Weights of a small GPT-style language model, trained from scratch on English Wikipedia.
Size: 8 layers, width 96, 3 heads of 32, MLP 384 squared ReLU, vocabulary 4096, 3.39M parameters.
Architecture: rotary positions, untied embeddings, normalized queries and keys, local attention windows, gated attention, a smear gate, an embedding shortcut, learned residual scales, LayerScale.
Training: a variant of Adam for these matrices, 123M tokens, 8412 steps.
Each number is 128 + 32 x the weight over its row's rms, rounded and kept within 0 to 255. Layers, rows and columns count from 0. Numbers have three digits each. The size before them is the row's rms in percent of the matrix's.

# layer 5 MLP up, 384x96, rms 0.278, rows 25-97, columns 0-95
122:136182126088072144163116137177129109077119092145142129148157110079132081109076072147147087130072104145110130135109080150141158151137110179159152139070119119115127103142118130130170154136105177150117132196122081146217119135080125175102106101092112198099121073096161138136158114107154132205
115:140110090056091110106109074080128057150191108145067194124130108068187127138105156086176097151121181141158128102079114131115122133165144096142159138099187120127142114129062179137133158139122131131158144143129095160104155149165144156115146188105145161075067131123153123157067115143150135138
097:200149099126114099150128163161162119165081118137087170197165176123193123144095109158111157159124147140140103107084151166136116113164146150099098175166128115140161152170145143138140099174146095081136134075105089109127169104116191125099169088130131143132148132092116104176072083223109170100
092:101101077135136121135116180133124115154126108150098149156195142109141134110129096120186170124125158071194136079139143131119176189143179108117131099103112255071118138106118094142153135163099124070172158139112095086107117113125149170183152093146141139109120141141108129156136081113163158175
100:135154160113111194130119154071157145140166130081141092105153119087129101155119147070100179212152138082103127118164147160103153153122079152138168173121096165172076097157126122192129134144161101134112099109136189212116176113119184133089121119098131180100144118152108115137103154173074126154
087:167074144172090142163130213104130172197146172128125150135122134126135145126167082079179128138166185104154124133115148075157175143132088066146128134196140141127113107149095134155101139139079140063155133125140174149154140136124100185134179113114158177099116096102177127161084163077140111096
095:107172121098089156172119099115111154138125117155180118118118087115204136093087102105104072113101144196145155151124189126130131112184182134165138117162133146193149130125118217122146177128081163090145121097140097124093109104105126107098142101171108164110107152137182047133157138176144157176
084:136130133140156064114069134051170119119137100145177168131108124103151135115146139174139104197163111115123101099089161128199190115121132145092094192129111130101115149127093161123125123126128132169193132147076122164126141160151148098102115184179148143126074090095079119088141196110062152157
106:113180101054100155093119135106152148138122117070109144152110141102132158135142142121138149159054133080135124076101104139118143163082134174123136176148167142198100187168118122192138131119148083189161144131080120149148167111138142113069144151138199137096152088157105141110065175124080094164
093:084137127069113169161158079198135076178124156057136133148149093152133054117104128130174131228061152088153138142149114125107090140168153095141125136147093097180145092153092120063106099120115190137157131156107164149129160098138115112134122131112097154103114089115187105159111118119106108130
102:086178128132062140204156145051085137172098152121118123147110102161117162098083146123133116086169109134122097170131119136125108163180137121144140146149149148168101105131135188143171151063104112060092102103101114145074126151151150115064124166139156120122120173092152080143168148137141198187
099:105152064141159119126172110128157117125117098128183121143144138060184069058109061125124181182094106158155133169131111078165142170118095160095183163115113143148130097127124116102225155104161116134138059174131066120138166134182137143137116110102156139145131129135168148142162150106120160131
095:169176129166131120106103148080146057105160085125062092151171169098129092137130105132203125118145130136138102094112134120177144142146150117133123162098150107112239134175121162129133107132156035113137151186132106116126118065149111131150121160151146125157199117084089103112087098160129110118
095:148115159155120080086098139111124129135156131144102138104132175066186124148118149066146143131100162136104095135131117125115128109133114152134153081129146133150146105114072120116086156076123182119093175146112095097131179091155255138097170173144144167058126102106097136183089125070085151138
091:165120113132116156171132135087174069103107083134129167085129116107179103070105065172116126113167170148155127117061123103127147120158114132111189093181163142093079147168130126162099063151119141081165125178153163146131118069126105160092086169111159135093172133098201129110176108098123140132
126:126097150134059113118077123116152114199165152178118212122148120115134132112121074165131131136092174132105114068143102125125151151193153083199112148073166155157090109134087164091180113087098134105136168122118138150082118108139132134082119210075088108125157085102129134111083116117123103138
099:117181107104132140139134105121124125159134156154146125128139169050168117122122126139119178185055116124118095103073127088123151129186093120122148121124108183123158072089075163114156152147149102098075169209097161171107139142138174128133138195136196100151117105114104104159100147145149209124
099:129099089137062083091136093115113129090115168154112125128145150075125137145106173106123150131170112167116091111110154147143070146135152175148110170122132113124125074100153148118153149098164165148136141184156142184105176129104129064095146181096139155112193111171113087140041140210109185156
112:167121189168081063101092112186206122128161104164192128122097091096163144144141073093103173106122169082139138130159130055155150139143118097159121140167156160171116122173140147148136103128138130054165133100141129093047136136139129142142148168124097181140144155092123076098166137136108106126
097:124157131129076133173105166155144044140138121148149151154095139101107109110156131117155155168156137212217138203166117120143103080126185135129136117128158188165123149122091150099127182127108141126178179140085185144170119149164150150100104132133099158118065102091163119099075113098117151123
107:158147152055121119103108117131106064124155085202121157123148169126137144117131114087190193131122129137108124111050193132098109157156161138117187141117128129143101168125093097082172164096110163102114145138161121148108124142146105137058065092173119057143086104126167155116087153113090164122
097:105123146136113125107030193155148175123185137146135143161127173138120103067121122075146133071059124144150116083158156085077126154099116089185137122152144145079186183134072166109103157108107126079094100115100141166114132139099136145150156130118108134076147127128174102156175157097078147112
090:083107117164093179164090132091182064125130092210104133142130136159120136105128106147138149153150141112103168158120149090108185129127115124089098096132136132134164199141117173158127114121144167112205081207116106126153190146157073126120152154127166128125137079067129082119052111106143138123
098:128132096149118112200099115092092096107130133178146152138152216139135143097123120125190101188108169059175129104148119139148157114084137151124103125090141142147117111095110158137143123070161122146081119206112138126143155126135133139099146183086098116085054105100142101206167189166107119151
087:153110119113135164112126135142135098214132113099063190123207159186148082154153127146124081104066088120106116122149140113114182171142126093119107134065144133146096143192132134182116125110161127108140130174187165143138129127191166140191143145074157135129124085140131145058097135161136152110
103:119115119146113138182104076130120140179104107162092146121167073147169120126137080115171154103145137106182137117070134119186134140144157178084137129121074161147094131184136133062215192070131193088137146127077104088105163108130138154109139131117176085127080113157108148110112117095088104153
099:127172122134139117089138094091143144110161093167131111119182104107085106138105067114137125061060103067158084165107177163154125129144114104165102157095181118070112155086150177131137156121186118110175161173117082122081093153073105087104137157114125086099078098145106097118133111101160133070
089:108138080100158151121140195155171084152116085106100150146189178131122107122090133138147122154141155113159073081169136118112082125116176150136148153134128135170078097172115143146138142165126142136101162172171134201116148093199170151092087104148151125144146055066170151107082168099142146179
089:162150076178158107159114111119117109125093103204156116104144101124142096143101163158100134148113114161120075100160168122170145122126156153105118093075111075112131128140085120081237159136146199138126077085138123131097071101172176157148092153106151120074151115172108153125108198141138116110
094:178122157101130075117145166141211150117122131154153159137117131126170117122120102090143172141144178098152084083109145130080152121113111116159162186156127171153139174172214153164147082113132083071100095205109076138081113037117145125118116098127121108153102136121158102156144135101092117116
108:125175074133090153094136143101130149145078188183174148168164152141144041151085116164163178131122185104126175126082140017156161168157120140143076121132136127114084142101130162172155168136102164105102133111123153083164154138116123122135117139138105107103120082129072145155158100149134116170
099:198109107092124164135145124133136112114120106086117137131127159111145137105111066133103158206146140142126023107137136121168119182123132174190165072089114142163115067101113119048172195130115139110180145139114099104129133105148111087091155120121179139147100063143135127152074115095146106140
109:127134147079074143175132129127151145120127113166114106139096150118149132057102127099133135158125207174184151128083138091127108109205156098139169077123105154197097102182140151184115210086044090153133085146099135124124135144156131160130110076124131146109149147098183094108156143111132137140
099:128185147125102146121068119087140082151126115094132193107103162096117177164094123077140111168044146104150105140096138057176099175131144089165155123084211140141140145130092138126158087127114086071171143091169145155096126114163108187143079138135119132123133077105167133147102132172124147150
085:159128084123122156120156103119112151114176047103099103115131184104120089196118084130101115153087147130113053077105116137148165113135076102104116102159133155191180080095136117093117189045166135131150124171132122150119205127151166126112075164119165120151126119115148121117082177137155103117
115:159159131121083110101110121168123177148148074109148100120117160122141093116079121140190102127128136146181127083128120143131165220096106127137167138095166117156101114160110103073178138096100111126105120114151063158185106133142146214119157087166112169146061134052172096148134126115161111094
081:136199120110159148155131096134163076161155069143157098138110168037143163099105039130105167104197134119125077189074167109127165106113173115105139172106133131168109116145109094125152126156168123099137071197158159093131116132143151132158118109158174122110088141174095130111123141139100146143
119:133116132124106079179118124071118085131134153159185109126117104142108130068134103101121182167135137147118113172120115083109119151088156165161097100114143183159174157127112174153138120160104071125180105110091071100136138084139152109135174134131158209098151042120129041140097123164090160131
098:111162162144123122103085066134138122185145160158133195127147128126160141056127115087103165129107113121142129119141118107205147185150111104119157171119133167119108138109115182145128125087112114047182140084180091142150174132202152167120145140139094067113138052128113167140089127160095170127
089:148148141102117131107126161101103096130145167157021091105156134133152153102116111136138090097143089150163131159106181083181144141115104097156139185157107188140171195169145155164109107164089157136138080112125129086134083092079081166175116118121104144125103102145077091107172142174177179125
093:111141076059132156122111111122121110077152142147109177177111201079153117117084068160152147160100144148128153119089120129104106181154174123108127147072129113137143102170164157161077130139178133121171181150162148125113102117137144153048108165112173112139125085143082200155156116138202114144
100:195114093160082121121145109079119091133119100119135160126143132141148126162131101100129104128112170186111085104118116119167084122137148142222146127137165139177084146120158150148140178084177111160122118211113100134191131132122132170131055116095083126111101071143078108145056141152078163115
102:146151180140109121181173096088103095147138084140145146151159178151164087100140137145207119178097130100134177070134125153110130136139169102092133140068152199077154134169076147112124152153126095104129091150106101121128126119061116183147124112057175134092078123132149187136135156141106179154
097:151112119122092153131101137155111166143061101103128119090111102050111072096139076148122142105161173145180147153102132090187120165218125092140185095089116161207100199125112130089138105093108125146096130105122106120191126134160142119107117126137110179146117124092168059129116146097148146153
098:121159045120078186101153099074168147154105095131101170168134073107217107108112082155136114125163154140185141118153138125113146164143113147198165140082119135207214153143157154115105141142113166112091114168095131108138119100120115136150114136148132164110137147166089119150138112144171183099
085:144134152107132145155168156113152112178125095126114118148112169093117138127109056180119105235130085100055120143159147137135145167128146103173127140083131133164114196055154104125132159130135101107159148157123036103191120081187139118117101117120156161080169111137121117118113107116167088117
106:139129120126145153123109190125134080172062087188108099158108124129105110163104117089181114115117189097085152128140141127095119191105139108167103105173105205174102139151080143133119113081102182065104105164138115105147052092182175146140102130124127153124098074103107076110124138148118140175
093:119195138081125103194099185153165118164119140154127116165106147101160162120099115097089137109143146102135108147118137135116145167105166109138067092099087160175114144193091097125184074116165072067221085114176138160215143114101116110149147113109121131128136105131133103103146121098091141106
093:119116101150106132139175151071160141128215095107152095159114071064102117118145082116081089153125187139154085164192142122105126138106205155181081121105141126186153131157125149119146196127162142169093151112151123140105166129099192136144161108133168118126093101115130091187139093135157135159
106:217126139134154127150105152189160164177128148178178164168139140144141138155074146075172136152158116085153099151138145139153120163168185059200166168151166157125175169132117147109111156139122161093126127091142152129186118108158129130139174148117164130114115145066107156130145167101060150152
094:193108127146135130119153159154136141165137139161091139165066133056181141106126118079196123103116129114160086109133092135142127142081110123133133196123086187166122076126118128107100191114124210110138146098088101179155170114208140121107118145162172097136088146138101097172101088129107150099
098:132099156096034105166084103111167131130175137121122129183158127139121138139153145107127157111134179125150162079146167140149179185121171115177172143105136162206104103201125138096151109101135044118152149077116104096165144099182139170148113118105120169143137112084133141100143098192145107110
102:176144165140053148186111181127152116182115134154117102169174128158102118073112108096124133180189174145130088109164144108186112192104134080140180075137184146060099113111147154128113106097108108125161128078177134147131118151095147169169176163154132114146146122168092072140145119138108115134
105:181114138175143079134100128198133165144110180201159172145198185137107108172098162068164133149146123095109105152163161155102114144168160129204168159099198152100099157106108135137106149141112118105121139123132143077148128108088123143134148146110143128122119118139091158109184205128100170168
096:138195118102105180114105110119131151175163065123116090200100161141128123089136094126129121230127174135130119058120151125090133165198103107153156156131067111105175186183097132103167120121103102087143112127102112176129154106078143103087139100125122165109122139167181119136107162126146097143
106:114093055130148120094081131089131118096172149149185159112130103100132129074031091059113195157097152112207135105110115116112124140145172162136163095116089120091125139085123116155132142151105104159094083130148094137133136141101147133143146195131171160066120119084121094176108153085146162133
085:154165071110169126122085101193169121152132140162160141170171147107155066119099077182167085156088135126101147128134135120191134125158140156092096177109149140124138164180141172135102105168126136153146125111164078141159186123196136188140164128146097110137139125093156124086171121139207111077
113:129125150091069047159145110110138072141130105165093151143177148120135090132132151114140093109087130078133142096076141166165150112085175136120121149055117157097168179135092135114166163111164108110170098156134098083136188154130142185147102146093136166077100119140073148108145133120193201112
120:178174077144073146167097083113147160122160159094124099109145143124140097131129085105152090118096142201157145108126116114128133143170168135191098136122145142129170137125102177104123108083145142083093103174160108124176093167138161121127170135089079123116117081169211078143054138172130107185
104:080169120058097094120144169155160164155158078155149116129098109106146131098165117125148165126156158062173174116178164085126162108130146091140124139079136120170172091182159131153147201126098177111143121162080088100192109160151126116160100100130079189131100109077119121118167158138107166131
104:155119080151077125084091092164149143141173113102086160119140137114112151109101134126148100110117102100145157094096177152149178136139153182091114126047085202162126083142080192062199139118125116097096151165080113076165087127131143102101108154138151150079058125119100137126160143125115109128
100:142106141131118116083173116116136102204152104098207130105204186157111091147113103149073111093200138141075115096056181144161127138164136142125102211118135112084102108149090121157114146114125102153121115159174128150143121126149124163167097125107143151142191104111086114122112131055131103158
093:094126147078102108133096145097173176153139171087102116190097129146125151175079055108143113143123211128211114159100109125132096132143178173123099120103135169194085073131173126179117135144162184135110082097077116136131130184093122117126152112101127163141111144144128169138111174096162140136
113:139150147139096130150113143158123159118092160104129111109107215095123170126109151076095106103113125156100130124147158122158100185108193100138123127085047176151121154177122144143181152115157081090164111142169109147171122106099180139143142200145162098115093113076176163142111144187176145188
079:162103121157128183143116160063130076117120100169074104108129122159156105122129137071159189097153200113133150206166117051129148120103139086155178104058114141147144087140150079106093139129078154114093065151150119166106137124103113165107107135132152135126131072067144141146129147089085133145
096:174134068079129156177125158104153104129078079153149167188182106173132136073094077125109131114139204143167133053165093126113156139137106145161176104105100120125154132162142192173154103184147136107139117100211118141146149135152096145129140119178138122154126096102168119077125105104091156136
096:134146176133111085169158147111165140176103090109163168153117123130162099054112117124090159204089145122131141080151128145123113131103125105122190122087118126164131149146107135178079099102128069098102122089104129189135156160127144121049185107112174137123181049112137120188098085114091117112
094:109098094141149117127140162135155082137111028152094121202106110098121178114121111106171165114126143202147100109094117089159150143130196086122121091132115126143144108153148122124131121106188117141149113124197134180119120101172138160114113101088122070108104058115100103110142112170096218097
085:121084082102138142133087127113124110149134121116133117181175155057156083115099072172133135105116204201186129109117170086128147173076087069121080132100142167159119094133170145111057099135164087103178162109142146130090145100172122137118118127093112148176131127101169136158138108120181160094
108:113093132147153107129154115185103157170109101072168160138139148139175140127161119112138137126108122149141121175165168072127093149137097069191157178146132150207146207163125163166128113107128057124129129112179094131132091063096139120072108158135097170077105105109118135155166115063116158104
086:151140103105124097162131185136127156122102095082094127136141173111155131112125136111123145073082170099186143178190149115136131176178149131143135080140129094187142153140181097118149094126165098180133121184147086120209107095147111124137122107102049136110097124136168126085115169199128199123
096:099136115175065134093115138169146173139098162168141191127121144095169081200126164075105093196108198109118072141080103134195129131138119159148092100094120139124170138154100188102159188126156102091108106111130119133143130084110116110138130168132173129081098123132137086132122198170148127116
093:074151116135111140151151064099147158109113167096160116117173155084088104125138146141184177076177179187116140147039142120161140177129153132193114088179136123118122108159076134107156106090084133150153107133139189134168134122092128134045130129162129134157149095122133056139095134112141161143
# layer 5 MLP down (transposed), 384x96, rms 0.262, rows 25-96, columns 0-95
113:090143113136148104123135117124076100130115132112138120094108115125120164124112100151115104112117000163124140151105107162108141171083098182066126137097120059068141121134085120134154159140110229101191148140146083115126082113127154167152139159178098152088114114128151162155163093135106183128
113:118095114125059133073144159196147139144115112100127144108113112120129135154056190133172002120136146112178108128136123145163090069114176110138130110166115149155183113157142134161132126154131149100101161076126079154113124136102103124109203111132136145043117157178138101114103126118117145115
097:142107095158233117117136115132077186090179125131077175091180176162118080111144092083147166159054067140130152156131140130104117122149120151073104135103130127068160152093135119156179100154152130097160137115135120123145180137179152178147150163119111154149130134150171109132096135146198124128
094:183158163131209109096089151190151087151138124174166106109157086141134153092116137077199167113158166118115102082113122104112159161143132093124168155132072115126186144127106090101149138150123159079130137122114125121148134092114106115093104073131155050101102132160051167135157161090116119183
105:177142130122122110127169178130139092139141076129142097149101133156175161155061104173159109089100164089115134087161191110092152178109112169121174138129137054090112140097093135081134157151105131141129149155123072124115122106161188100077173109183118130111142135068181194089169133150084142139
093:092142136128090157097155131133070086152086162097033158131120147104166193172121130190142108157112102105144042183096120138101118107136100166136123112182154113133106143201159123128148063135131151161119132167155122056118112156079105159138155117142137128169142149172101087084125127121171151122
092:204075119165149089146124157123139220119113138155148136123135165174122099172098094061113097135073112121128130149175069138106142125136139170087117110094120139064076108137119086098107108173108094159109095134183133114125158158150112181161168144120132066181142100152140085128060150131121119092
086:148137122173202090117154124105148185071181114099089106133102170148123112117152206115119081145109138129128153146136106139087086112159073152090152137069105154102119146137160167125106074138144141090093046103121171170152085094111057161117107141106160149143106103094090133166102071120123094141
106:123174116132135137139187102121158137096127123098075091087124186214125128140180179167104161150145145188116159112140152117092105121137113087103130159119176125078141128139117132114180162140087119149114113109108096205166143168076162128146177126192128113181127117065157126154126138152090131051
093:095114164126199136163106105115073125124105161138180131147142147149166098093138100084132109152118117096118095113172142105105138149164151154191107115134110192108173150102148091083131137109129121097115208112140087173105172126107088134126100196107137085027096142111195098157146137106093110167
101:110126125173151125181110101136123184069078139073105113164124106191104121156124080104170129136132105126104118128131141122070143117160185068071071085143169129145135096126147128083159148120157178161103071121122117135075116104126195123087149147137133095112150185147171155113127130183169196091
100:116159164169160117105107109141049138182141085115172088097155109143162152080140157154133122095168122065092133124090112103104100145124126070213101113150127119099147153104103144122090118149058182130136057098151166181135098147164155136128146165156112119148114123117139228102103151132096105115
093:158091170172240127115117172123113148129133102141127100130123151111158069137132131111150169106112158136120138145151140162103138086161174060083105202129160166098165188137124094089125118197067125144100160102138088104186154114177124138153102177127116126134135158144106138118122118093179181096
090:122111119111156220132086106090145098154114092145138097147149138108164120122204170102113125111142158091125154161095206130119166114170127100168144099114162101148228197112147173128163148136145121105124130178119137132188147109075143130082102124117187179135109138108127125170186127175129133138
093:168095130132092119087133118128097039134162074074082060115150102132097082135117115093151114117160136087114120131180160057121140128071135093151185136115131132111145142138166210137128122124088131087087169111177108135150085171115104085151177125133085132150133146206157152117159151154141113102
127:089074167100100155123077167173101175142166140152169164137130083144165099145130123137128070112109194130166155086089129121125144121162148104157098116093146168119172135099104133099160056126142079095066131163094132117098205062101114112101140145163129177122149138089135176087102110144083112172
104:111144119167134162082137122137116147140100130043214093109127101119101111118138081081141246128140087071111133133179131117118109115131156118124159099167127159147082144169092148136123145133120181108078147139073116128127042112090123127187115160173101118117115146129107162129161125150064119119
102:093086127125001163106137141087086108114148145132139106109093091108165127097097226113126091105192105118183141137106144117132129055154115121144174131180124149139162155123119175097108114132073132155096174131145140144081124137107132156118141115127112136078107173070118150148119136104066150156
107:144109164116125184169129100085179065115140097097118196138110171119170091220145135119078131170115153146190136127151107119129120127129140101097126074084113113154106089097143164110107130105117108109093188168099115108078103131085081080214137167138136198116125159143103131126154108141120090129
099:105111156180078176111130096143154046113120134091167127125112076145124127102168181107189196153061118120093187120115153150118128058109125129142096157151162122106165149091131128108170122212080148085117130115148090158114145168120089092144134135125099121118142128104137172051153084124111115160
103:126158141194201038064112128190083168137112148136088099105112100151090091123141185159086145115146122119100155121156196119110128087143071137142096106106089073144098102125137137108142197125144086158100105079097104139163144132090148096125130116102117136147141153153144134067197132107124158118
102:105127217113135185136115145085094214132110143130168074166138061107081123110147087099137114095101124069124185080129132134114134132111154141179126150140090146138131122087119204202084147138109137093116133098108163113135128123128146112118083145137113159077118051151115191145165135122129103101
097:113173164128070083121109145136090104128147154159216109133158096113161165119116122089153146095140163159106195147130145104098143120142136138207124088172167158210190112107121110175164137101073137161130126162094115114135127115087125097118166103127123130108167183165187118086106116112147159191
095:142148115086127095152148156099120106160112147124171110120200149117145045135183161182184101143158140094137156151108116084063189083105122155103126058104124082173148088152171119149056134133120117158084154129057134138142122140135138113171149130141105118130093162100143169122163115110139205117
089:073126160115246134123111075081147099163077145188158123181143118164071109144143143142078118109184121118151139137131094130101093132132165148122120182175124185110142139130142119146179216136096090150068163157141166105159108138143141117150135155125101106140147068168097110114122146145148145142
102:125133090123103155171094167161126164179145087092128135144189162182129148118136164133182090112166164111162090138153109091171096132122148132126160130143116148139120085088101058014084104128149128126108113131074120141109163106105115129153152034096134143131101142125104134134082145154188077093
099:133149163134123112159126133100086221127138103117155173123138115193093148120148081112165162100069075090072159172131143177112132115135106093126132087111121053097064180113150144074082121165128142146104155161158134130119077135131161124156121100123135109101115135104120204132142072120105085065
090:108105125100092167167103117084130086135151168104138165085114131173108128163161132188092095124127168098168139210150159163158112117118163129111132126146153111181071117111116145154126169114139148200124152073067203145148114162102073104126143144086059140185128160108091103148093101157133105098
091:125135186110182129120098135205107128141164129122084145140107091107145134135114189107170146141151075160123132139092099135131085137200072130148156182120144203092083153109140149113098098128098079095152158168186134130166211183129095156148117131111097081177085136098090103144125131166129115120
095:095096126133084189175180180092169139155212139107122140100106117087130112092109180132078112187109176163103166154162108093134136122115129132159131139118098173168131128158124211152096133090129143143177111077094148135089158156074108124167178183162103151151124144156164104160110123166163121144
114:112149124118058155114138169122133139166134153137215106132172180084166081122135183120089142112168138131159138115164100127141123161143125127239146093168123157124122134157121134109124164121049126103114134110155133142134098145148166121193123137107124145138078123144115107057152099178200136192
104:152098164146103088174126122130115127150145153079169179102096109114178124085165112139124153145117107080123084140135110148089136036101134102130127149149113134119050120112121144127124190128137138112087184113125098156063120128194122182196133089194164144169146153150213130112124122112112126079
112:166072124141189142131119096123143118111178117106069129086108163088086156142117107141167152194130120123092141119107131139134132114121110172113140038136152189077095147198114044142095090164119123159120103172166170148152124155112111190152112158137114094184127075129156068111118109141093128131
103:184129117139146135100168194111167169060072094146072107102134151135145090130143171190112052099138106169114134164057088086089126119150072122147130154110097126134151170150181154071112076127138129162148126165112142089149117139084086182122139186099099118119096147143136101131114168089118119138
088:054137175117156155151133137134094124171115101073108089133213159157145161068129148147158112153131151081123146169130180162094152110116121125114175142122174146090075191170113097153155102156078099139147083108085094144103135155076106104151185117115134124104159176112116146152091061110159118088
106:105146151106040151100162121187124161163156119145159146064127104159159140121166131130140155142142140168114133108093105147105127194158104120123146117161154055143134150218133031139152119131146126094133152140174173137165107134118153197143114122140101159184133196134120159122099104157068134114
090:152117119222166177100170163119069121158120093084150109139128100112087121097131149083069109119132122154085136152097166161070135146132103150172123080194086124125178181135160115121112167115098175108140108080140158134168105123120098117167089135161172100154084070125102111083122092180115140097
118:135142051125110131133169137140104101133149074150070056145049149107089140105115097121127110103117195120130152121077114140135047166127196151085137111112144181124105121113138136131182163149144105083148127098118122094177085172097133160164145156149136139146201158177097090181118115148106140122
098:165151089123210102158128170128145139091120169158105121130075163161112152152066140158130042171114097132105126129094158144116130069199154182127109184080127124148073149128086149103185090112163156149087105133167104150156102113143121080100102153104144108111109165116099142147102186144169150105
094:102129162134168162154083131120150147125129123109092139110189105150129123144189161126132169096120061104149135103152110155174171122071140122141203115120131158157161119110127174041166179188168158152117173139086095064146136111132088177082104156143133145183133141176112189099145136111089136124
099:119121142110154166136091092094096162104099168138147111115134122109206142144098120129068134142114217133130182139143123128082104080138103067066112124150161110109088078128136150196131127150134166136151118089128153089138109196078103125155150133110132141196149163178143152047141087143157161103
099:090130071119157160153097068129124054177112109166096122111146106106144174089113063159077067131148141148114121153119123128152136098150189142141149120158090140165159156104127175139130167115112103102113156107138153118132081061114139103129188144167095079214138092121176156167157099147088151095
101:122154138124070062098105168130079094094163089125126116107127126156150112109177207108171069103159103133114113178141085141148125033110077130121124079149148161077081113140174108132115131082133163095119152147096105083141147096105133136139137103079130195122085162143125171086179134136126112093
096:106104178143159126130114088123048167092102123087132169131107106180112104051115140181136119139170166072123078049083099114156140150087136131125216118139126121117088130167151094115167108154151153108123115155119167174134144169129079156099106129140145143176123110122134161135143079069160072143
101:101142078138084177084141167115179250112179138112137113121091137174164152166165177140095045117142111152110103149163128093114143117139129105178116151077158140104163088108120143141137106094116082116144139128146134162071155093159182165159132131167112132136129092160185117072119136159129130113
093:102175077123131143195162104081150077080102112082129145103122153121145117076118091180220182145160115187107103122134090093064070187131108107110108136161136155121062069142114089149111151121142116107145135118111178137152212089131144123139099131162151135140131116138158155130153110098104119132
102:126115173171198130131091154159138122122113066178109044155088093176119098122153062139160174076096165119075114094099130131113124189129096161155105110176107139168100072103119070131088161151147174125090151149142165137103094072155161091138159082117142161113120126125098155102099135147125123153
094:123148129152102191149135141040123109110113101092160103084045160179126132121108208121098114129086153118143142166156161125119137126123081102161124137074122058170166073138152115149128097127111127127123140138133125151111074141149088130079109154114151090106094125199177146174139072149179108174
095:150104107155128057175107123161103129166148115155071119145106125189107126135142086126133066121122118117092196124089173116160144037136116159088138117123156121067109158136179191097119040180123129172132079101153100115147092128101120188141124117142139170119103134152162134117056135125132134115
103:104086210158095109153142146162094217083146133104167129109141134154121151103141220124124142098145029085124145072144137125121107080090091156217100148104126121127103156110112145102120119133106107129133118125118168133179095146102103129191159159105174158132097146154123158100124150084117121110
093:152165061152136191148093135133133072120103081107112119120130134141109112158098183125191113154122112214104078135106119130111135140125088127126121147132154071089079081161125117137101116141223080166127162101144135109134144128106192126107119119104153062144108138099177112084149156131193150190
097:084101071150144159169113127125165124125091079144108108072178136120155109113135092160197091116105108187180151143103172135152115158124151171115148150142083105169122110125187156135066077135124077116140152148079116040126146117154178137072158143148156121127125196144119148113181119164148092101
108:116137102155133098068151131132096086183142122085119137124152141104091111150119138098160038178179112064182176103153170111141138099136100166129125145118091145114128101127102186161119177138130135120100091137123138190162144137114165093104073129124130112120126122069116104160161203120223133172
104:108083150161090158148096140165129189080137120122105128124139127176132151106129255114130105138133030120117112129144146082119142083090120123196115105110137095092160136149072130101138138117108104109152084126139163154145092138123104112179151178118155179107105170156139155113119141092110121122
100:163124088136114091111153126130093164095140120134109091140104105133181116176175108126123106122149164085072129179095157141107122148097123166165190120098090130076084136122164067129114146128122153105169139137054132146125129088105174080101140152200060081124172139129169164114182093170194113150
105:143103141140255069099144162158096064123157126099123113097078095179142148121088041100135151147136153123137149141136154127138137163128116134143117120119125094094187130092162067143135131137127122179126168096105185142185138101122104151103141178070146117089105101114137099121092102149093145125
093:155150160129255096152117108120131132142126122140127138134163191148120175115124137115133149141142109107089102129122133124124165120101134129083120168139117143164102201113107093146074119149133125118162114142145147117131128073126104042147146165096108167102138161174092154119152107082158129159
104:130117161127016073123125187126175141078126129104108173105087139141069132166144167125173024106148164087132170103117093101122170095106112135162150107112154113089126147136151105138105085116197087075159113128141090127149161147131112125108100134087153139100141101102088131131111157120118187098
114:097104127158071092184166143120104101137145150033120141121156159090095137165169099120132079133167063149092115121150096142131149086122141103138138061181170178120160142100141148152137050089121144125164163135095085134159077149093109175155157158161074149154093091160123132114154106081139134155
099:132140133145125174148132154090122123142154176048086128087120186155124111141192164102108171178161109091058096083112156124182134068104095122141115151116210132093196128158146087158126112098152128079165194120152156151151149169128131085192157144128142102125098102123106156147134104147114129150
107:167103127108121107144138098112108131104130094140073144112102110181162179146093152127131081182132144072186149131117088159135164063093174083056177086122124123160194135146120129121173107121145214086123090147126111076135150145111121048099112104124120154084135089125104132165137137128115137061
101:177113102131172160130108217154163124147120110077190113128132127123165137185109154158116097111119124182146129108144096121043143093082148134109159135140115117114135157056126163119083124130133203183114140118188111134139099152185114092077091141100142129172165137100099097162115165168097095167
091:112082167167094074104121124127111092167117115173109115105155152191139174074191169117224106099175105146117146148113150143156150026089098126125142109160138141119152151229126161106097145156134126110193125086171113152088126089143120138093131133131151098105120153129106117133129119092132121150
104:095135152151111141098141114171145255159146100179124155115115097110118134125109221152066152116137129085117122129148107145094140158121163140110097078066142154152157137129140158137156127132138140119120166110150100110162107125111128096138135137182147130120130159118126103109126116131124121146
083:087119149214248072040109118172117169128122141128127176125116104136117101137140110149151089146090116146140116092103178182122119040139087184157114157126131197123127153123160154111168100142116123122152175140137089138134141141119092099138124178144144158162136133139121130124167116158157164122
103:127102106132120076114126097181108102160145111100089113104131119104110152115116136166109068107159001135155141156141130133110094162124164131100137149125155113125124122085146097132162143123127158149117110069122131027133177146077081112129108101180105118122130113183115160165138156022160110120
100:111175155159172152134121085107187157158093105101110118066112143168129123150109114145134122099156027122121170165141149087127157131163129134120098146121179120113112139133069137129073155158135157155107156146133113115184143144123171079154157132183092103155098151059206175154098168191102149122
098:087162123146156149122100175123124058120142159147130159141083134144089163218133092135136176140151091099095153132147136142100156198106138121137165119147153140130178115123183104131100086155144035095099147101091099190118079141130113159160178075144111120128184117190129116086078122144116103114
092:132112153090237103132053138107166108130098054157163100131176164134152207105139083106163187120177105116117104106120082156111182153159150086102116121158084115131166101155109142093146097117143120106160135118082079111129103175082137126078100087137129093134149143109085165111136127113106114137
108:078140097128080119183119066152057063133120133112139144095191119158148109135169134114148084140127132166118169150151166114119141049189084108183138134148193122167119157131118194100148197109136118145140157144137115117139075136077097089100117150078086142113109157183090149114115158132152139134
091:091127144148115158116121098093158109183164127064166102112141112151161198132151196137100175137187145170112125103097118085118147219131096112130129113125095070113071091191093103110152121123091108109130136103176158112097182132144181138119118143073140142198121129131152094171115130117145071152
096:112089092119061110115183145158088161205119117133122136123168132109123105097127135122153178126117119099128127140198152132116167170104168113097105038178140167180129157179173116096142117180090141141103137104157094121165118161121123193134143154130085185132128122084109192141069115152133097172